{"num_hidden_layers": 8, "hidden_size": 96, "num_attention_heads": 3, "num_key_value_heads": 3, "head_dim": 32, "intermediate_size": 384, "vocab_size": 2048, "hidden_act": "squared_relu", "norm": "rmsnorm", "norm_place": "pre", "norm_eps": 1e-06, "positions": "rope", "rope_theta": 32000.0, "rope_fraction": 1.0, "qk_norm": true, "attn_scale": 0.293, "bias": "none", "tie_word_embeddings": false, "parallel_block": false, "extras": ["local attention windows", "shifted keys", "value embeddings", "hashed n-gram embeddings", "capped logits"], "init": "uniform", "init_std_qkv": 0.0789, "init_std_o": 0.0, "init_std_up": 0.0789, "init_std_down": 0.0, "optimizer": "muon_variant", "learning_rate": 0.0144, "lr_mult_down": 1.5, "beta1": 0.95, "lr_head": 0.00588, "warmup_steps": 63, "schedule": "cos", "final_lr_fraction": 0.1, "batch_tokens": 32768, "max_seq_len": 512, "doc_mask": true, "train_tokens": 135300000, "max_steps": 4130, "dataset": "wikipedia_en"}
Each number is 500 + 40 x the weight over its row's rms, rounded and kept within 0 to 999. Layers, rows and columns count from 0. Numbers have three digits each. The size before them is the row's rms in percent of the matrix's.

# layer 2 MLP up, 384x96, rms 0.248, rows 187-282, columns 64-95
095:500460510459474466507548499528464447532409426493484544484467540512472533492578482380519487576578
096:546476488428460432505459489543490554532447409561567431521507501500450520448502482461561415491503
095:440572526451492468535579444542536455510500421464531483554430507466478545469519468487514504496484
085:573487477488491554523502508565558552527487504488460570524537482507540453584484476475491511463565
101:493554509544498438511422452533445565523496568453457513518529562488578470444414518564483469420501
096:511510479537499540457474428564560546526546571554452425510442504567466515414594449523504538484442
094:551482486499518486512479500513601378475469560489487463559493462524519484478528492485463498496525
097:570518478503478517487447553449485581483487485510501508433478560478525511466385482539473462547574
100:500569506455545519571500482520503430535523451522568500507511493529553478509506485515523442457455
108:470530529456500464473502496485518527517508586488490494541430532483551477506487506557508470424579
102:411438491474483462501579534537503451526555525441503468515530504563447491534491497503432472556468
095:503488490528520497510452570509492452515540522534463520495509506471532467438564494469529493509583
105:454561520470514569504508510439487482502520509460501452500521546522515457541537527519494491541479
104:461467554554506487569557538425471533490493441506484540467492560464463534491480511447549434554512
111:491492562532519479552534488464488451471534429543479517478501504576501493537498562476516473475466
092:485438560522494494582501495503455501561508476521518502436524518493519476503453487568573501513548
110:480428437497573416453492554470479510565494533477505566496458471517486464504516483459514440543495
101:523498495477536501533544443464452498508462523542515501471579555551456510456511481557497452468467
095:562448484559462461526461505546476511537507410469503497548531544450511554478519542468479515432536
108:438488484463513566429521497500516462556546473437437529586530497573520462476428415499487484438469
099:548492538483417465512497514509453547483472471422461440514456500507544469478515559483514517459426
104:490512452460414515529469562488463557496537455443525577491420542523526473508499485549474567516496
114:462503522526428464471502515534500443513500498460542588499477515538540443487438530574468479546611
115:510467431453477540515452535486569498519580519489471504447457586543548448537555559520511477509497
107:480477450490576408497550483491533532454530462475482446482488456497552540504552569496513454520509
095:543554539529523500512472539465441486517538453441521484474473543505537513430522495521557492448559
099:500482467488518473538458506481527444514499524516488473577438531499485576548518442574494522578474
101:496544531553440443466517565503494463511468472516512525545532530467463422572583486485563530514509
096:483469610455492501517497507507530507466562548527510471445481523497533518480521453547440457572474
088:520477503528529466474455495503440476501468537490487472483538565551460456539500450483566400559510
098:534552515487541491528467492539450498454497502516559540563534495591520519485429501576468448517531
101:525501508505524527474535522505480536493474432460434517636543483501550486520463518470553550431483
103:571570538494438432541562389537517466539433574491497442501491465520501481522516467465490534527553
110:520510520529523472554507571452474474436475535462502558522520531525522576468526574445462514469474
095:542515463569506531477409465499498519500482503527478493523541528500478513507543523452544454518523
107:491471492568544511536473512480530563512452448472491564449476448490470520466472464547544520514517
105:514475431518451495521439556500537541560527447445470404503579537487494494504553496458529465477465
097:467565494569499459486553515525425442488415458509591469513515554522487393516552461472530413457478
105:431563531507572469478534434501464582508485517509485485469424472536479519494500498598565481494495
091:563531477496494549559485461444477506539457510456460413543499547541506546527488520510406463470480
097:456530507473545459467544433486470462494485500490419484426497443483563581580518545454451511507478
092:541520521501504496510508525491569526528514497499545518479504496512534512544496493539545440517501
101:530532449496559519513447542530553506475517542454437482497540447478484501503507563469520508517622
088:477470512495474473510476503495442454482504430473477452472477474591520504549550488453459460490502
088:494497569529500519565568409458517503560500435474491485503539484463457534472504539509472544546471
099:487454535545483540504465419454545533538405514448559444516483513535450466524436554532540465520548
109:456440519482541474490422481456501472490467495507522431502521393581512493496573500496442527514442
112:490494483521484414479447539540519496511462446485516506507462486485538506493555461463519452512422
108:476486547546417463500500457519488506487564596498527462454519580495512521478492535536445481528507
110:463588529517519486515542487555448546529489524488478532522469511463470483529561453444604448570440
079:485537580573484528478522508469555502589443575505531515472463483490513527457445446439483516490514
097:460480455507502473482515533620527445498506527538454477504502502549501462526532510441473479532460
108:499435568461487515467416561487521503496557422513459567445560562539567475496505468474438520471519
110:500440567439482426514488532481541458485477504551433497489553488484568500544517476503485486570537
097:504506547489495399505511595504534557482534528511487485551531482476558529443496460470495464576537
109:475554510531486543513512372479504495489504541533474551448437532498575519488502509477437443522471
103:455451475515492508505482546520478521585478503530504464556480502520536508523439559500421557509526
099:574489472435507532495506477401535425486428515479564472522532509585557430540531481468545508527484
084:524560504503501463550499517492403495551462527560516512521463544586500466512486486452453497510504
105:538534539461533507456465498487488527407557464479450495516540538492491520420499517463479546527511
095:542557459561543474423499514448472546498581479571500456473512459499521462493581493560519522501506
106:450514468471531533569473511554494533572513449515468492484591535502499499528456538489466428425444
100:552493430442461461496447526456497500505507471466504449521493543513511474560507568546501501436512
100:467449521446497432460454398496486526518498510529435517510537503513549524543512413527539522494486
087:482435537558504492500525384461528503486467572488534462472546534520462455466476455552646495448432
086:512459543538480417440497548531441563432542502568487526505506556492532496495483563490502503514513
098:421477543505558504470522510581558472500495520490466535512446527521477523455542500500431567510474
107:536447515420463510516490527548546558506486574503444481463504470475505500526516410426455569505515
107:435478471588536474472479455502491521481583440482487393521479495565486445548465484483529477489517
101:429551446550548458485509529526521482525541480530470610444498519544476496453517450491504437528478
074:527503546424547560530494509503499449528450488465519416478547474532466509464520499592607597547506
107:498530502484464428472492500484530495455548503502405475482523546521559519509485524489515531484537
102:429483531485502596482444523533519493464478489568529524478462485549426488550423513437531554527508
100:519362527480501485501517463579507457509399495566511435488508492511496521478538523486510482554475
097:418432540511547460473487531512466413450540493473456480564515553513558482505516415532505529566485
096:460527468471482491531528481477503489520536491505513481508613550555447489559547470461462477465494
104:390530507516523505516537499510512478511488476453493530470435491520490471473431562502522550439536
104:457502525492449508499467509510473473470451533526409523488482485454397551488486539549538518586536
104:480536480517517506517554504532491544462458449496575497544510533567514495561543499465474457526451
093:490492501441443428481420554520474539466524444450483556499505612484512505529527539445541443513524
107:507544549453443496467510497502477489515532442498508528490502532551542489482496543520397522541376
095:545537484445489436533453455450589502504520529471544501483515462528538482508561470499516469516538
098:495495490495409453487500446583527450445473531456433483492455588511522491505547401472516497507511
105:444516488544541530536459548507512464526485560507505499499478524470503595526558456496544492503460
105:576479531534481485516431456513471587459556485511515489455562528466503521564522478489522442502498
086:551486469563447434472485493487566462567495433495392574552491504500518571540489503468515555511495
100:509447517453599504530490512485530584482501532491504465569554463559543443488496520441452533535442
104:503483538526465504459495464602529486504500504515511435502511499461518463508513493469471429496506
099:453486473426556411531455515548528471475469543475395473491518514486536502468509517519478476477543
100:546531574513553483467490456576489468483521509463484496490522498582450514441536526477489532466480
104:432477564434523569578475459456571506497498509444500506470422512555482523528464511472554431551542
091:493547525511545542459497531469446462486492521488518420451505414527402540446505498476547494477453
082:474505528498447561460499538480487516472557494501407450519488449479536540462541434518512451526462
093:491544491477495481482446427532523486617481501455460440538450436508571570582465521453493511565552
105:620520514435499489505534469474502583494528435452516473522492536493511575477501482479527515573539
100:483395474554513446496525486515476506614454443476486475467454498546447498498485522463498530490495
# layer 2 MLP down (transposed), 384x96, rms 0.185, rows 187-282, columns 64-95
093:519484469495480488562508480475476480543412487495450507514470504503583510465497466472528439460561
100:485435509394521473542455483469446529480427425571464475547516533518580553465493509515469452463510
095:525582461477535463527514396512488509528514514497428527489559518500536420526497478489448547460530
087:531517473536462530523490512510412499460483491544472506432495432485489444526423430472449486488502
094:504551502490499461547430465472458454441520542485425529526538533536474454499433568496500578474453
093:570496517500411425496476557498506526463491486455516519504486539476494456554478499491582449531550
094:496513517517461474569491482530522463538425588406549503480466512508559552479527483457461492466438
101:459489519542531517483591457491520460510519461496522495460496579534539543498458549504494522473452
107:511566449425586524603466440524502475522480517436466542530478578492488509514482517484533534469484
108:482470494527452551410485463492529548461487508468561523462503577495450465437501572484474483503470
101:496501473460509493478485517424444537590499494544542499520511467488441513549548462506500547508443
095:504521557493594457474433518485477547577548492546480484509502525469539440461413503455517464504470
099:550512583513418433468485492566565468549506536494453442441551483459497518553435501515559549409576
104:500486513534503552481476514442451463465506612501498464392489518463458433494484510512548507473483
109:583481510516486576547486429490498490556515507488524447524484462419533538505502448486433487443514
089:501491456552466541526493395422465518454535512560488522457427463449519480465476480533522439523536
108:542518561478489484465470485543443448439547517540536539532483467490463496470457520451509484464511
102:506536572524527448444466492429517565524511498567446502535433482535572467491520494504506470468489
096:504497408504460473490485514508529502558546556516481469488581513524573503507499523517531500441503
104:574503455523484477462435456497507440484477489534560532453506472520537383527460494460502585492568
101:618499518501475537502574465454516537576463518491460489449505476415472535455486448474517532524510
100:497490425444519507479496484463463464486515488525475497475533511462503447451532503529499530499533
108:478385508551502512512497459561482544524525480508507489555465390398535481539505493507521487453524
109:483498476456432533505510463439471501489532491484531595548442503465460585468573532568481507452501
100:516475445495450535504514509468461469423529478509510530449430440540535559497446457503507488562478
090:554452475548486531408481534473506457463519556503525444463489469535487532540476443500542602487575
098:512491551541466478528547494555494446542440575534470427478503491512458488507464543572543421526449
104:486473445481528576500520494452498478487451558501478538490539533473466459473548522519556488492504
091:511512553525529519499487551523475502533460474545493471528468483467554403554436517517436484518592
097:476520457515515426517462496541519511466539483489390544493513534478526511534508524542540514490512
098:551531488430517462495407491502489503543493465471460492530465431539469505476506472489565502457508
087:526443509516434484465454422543500526507466539498537452480468547507506436481499440504620479565446
103:495518471447463469499530552501531479437457532565495532560518558526461525519575519518563541496513
112:472530525525504493502524468494517588473452518434453501510536516459492510419438426509486492565506
100:486513488436521509490526435466507522433470479465464482528503487497582494465423513502491566430490
104:499474551540463552456466525486521532519479456472429453504336568420424461467444504533517492503494
102:514451437487514450590526507559454518547486490523498554431537530538543452490472443547521472571439
106:546521354422502528499480476550592496565493529466487426520450469510525476454502536505505510504507
103:487461524515463556549504495486471489521560540477505542449530467525459495469545445493516494537526
091:525468533497467555464559484474485523481496564525510491471457460472442509515516499432549469515524
095:502543541497484505493430572519413489497469492532550532453538555503448503527547508545556584493533
096:525532514504509551515426530491433547472479535496489460485517472483543412450522504449476494508504
104:524499434469478538487482506539481497439478535495519473536573449545445488460493527443469477498526
092:560513497495476626555459490525451526504519458474446481530489488424558470485523457477529413505471
090:498473488571468510470511463483431467484448518515436491454500498524481439480409549436521547545585
099:527499557520540511520553491471498446499505551562488465459543504540457453452427507527569493527565
110:516469526544500556493482467467505520494424515582453531427492519525489468467512560533560454490514
102:549512476550504456536464425487482496508475471496447518565462468566517443509441498482509499546416
111:480506463402490407539518461556512516564531559447504475502473512536536509434544535503452484531482
114:517497552550470512440502448552569493510527424530488522533527584517555395508503583445533490412507
085:481480467402483451487475497438557492501531476446510529497532526478514474522490547529496470512527
098:470507526554478531526461463560498449504441592495466496459532510527521477521509548472506449540526
106:499496552436507486541493503513522607544549482478475479453506600455550501507555477476452514397450
104:484459492489482519427569474507498470502490530408449510517504508446510526536473554455483522520453
103:481511481442472512446473503386493598519534536481555526538490463472536517411475535471436555493506
110:422442520504568557551574491471522497503536466523491487557483508441537524566561512430512513456507
098:520460534448515589475501542475490487552447449487487495445504496414448488566540456504516489466495
092:471443568505489503415498522513445474469518515606472474461482533491504494418527528515488475563540
096:610532478519531512509502540453482514446471554530469523473500517472425498540494514501412514462481
099:495535564472513499437534457479464446458569507547425494510589498465495552588488515479440452468555
094:507543540491437514542439438507467484404546526541496520440525462482475521420581534535452468462427
101:596467524474452531455523405440526527499490585433492476508508540492508483529393485546508503521551
098:511571419394506528488475489481479506470510504456505497531488548499511403471451534448474520407501
103:425529491526467491549457451467482484503488527521489539399543499409496472480494519583547502401412
092:508468503498569541471489572496524450524501420541479505478487462452459487512470536442410574549502
087:464508444483533554533467437481450459526489537493471407489474580451470460439453487485500461490490
096:476466475519580502529473504561494536506470527469461465563451512504576532521422557488504536429514
093:497501590532540471466450459484477529468444470526487386424535408471554463481438496570531506489508
099:564534528506483488583522546538569490529412484458488534449480468450457549510539487514493499490487
097:450480504537446551453485477545496445441502552490414433482496470448489441494525490494473513470493
097:474423449544439473473438569554509556504489457541465502539473542486530489467516530489456480539509
106:507511516542530481507494427448471494439570421420482439394590521486541533490497523454532430559526
098:466502471453484508476507458505448542492524557507581513494580532540499492546447535503488516480476
090:475432546431430549478448522536502511529512561492516577460492519486529497469572502454468429475491
092:436529484520562379485502488478455537498499510492525565481529613520504415533537487492524541518464
095:479475482520479599492478467500424492487562554465507475482472546436579537423539437468461502558513
102:475441543563466538509523543511482421505504477542468487513446493462462459485440489525454527512535
103:492511530486522431502512517563475507531560550528445520541557534475427502491421500529537428461441
102:514505440557563522445532449518498467546482504559486480414476494430489525557520542411562504494566
099:444504550515506454493520543480438521535488477514518459493496531520487464487498468472539459484457
104:509528539486468524419514533466539483498552515548505491398485440452516515509503544493503525552429
101:523492491497499518485543485498514526588455470560525549509558543444402558482443500507505442514473
100:499517497514482461467492469462493426541446492464465509494523453476472512532463602469499557520513
106:528450504522484511381519409507515541434563509454484500569555504440516467521516570531444531559528
101:498526414493513430530511458524467399517507462557513536488476530434520515551559511464527531417509
097:485567475542532496470510422469482556537447464481503477500510522433426476556479490471490558552442
108:510474525455548447405502560462537539447507529501490436513487458502603564498560554488517527505544
102:504432561535488556492522453544534471501558524535458511417491509509495483535485467569537471469459
095:440463500456492436519456492517548460477502547489487521465524558497488611482470515495518519545529
097:493519517467479430465478515464467470464534414469440534487503505467468449510441510471484571468450
102:487443445509498556490473478515512517497509461503462470581523560506548506460422496542540453478533
102:508531458416449493495422569497463503437532549507517538473521457548552562557440459448532586488476
097:491442484517413477516481516477510483507542440470488494446471507458504518531504543409474515462467
094:593502493467594521512458517508478527559492468463488467538482508501518557544528581539485503451478
096:542419494483524422473495448481483509520544489551425468485439534477459546491472462501481472466537
099:452416454534497433521525486413495491521502510517535474477568435477443474563504516501482532476525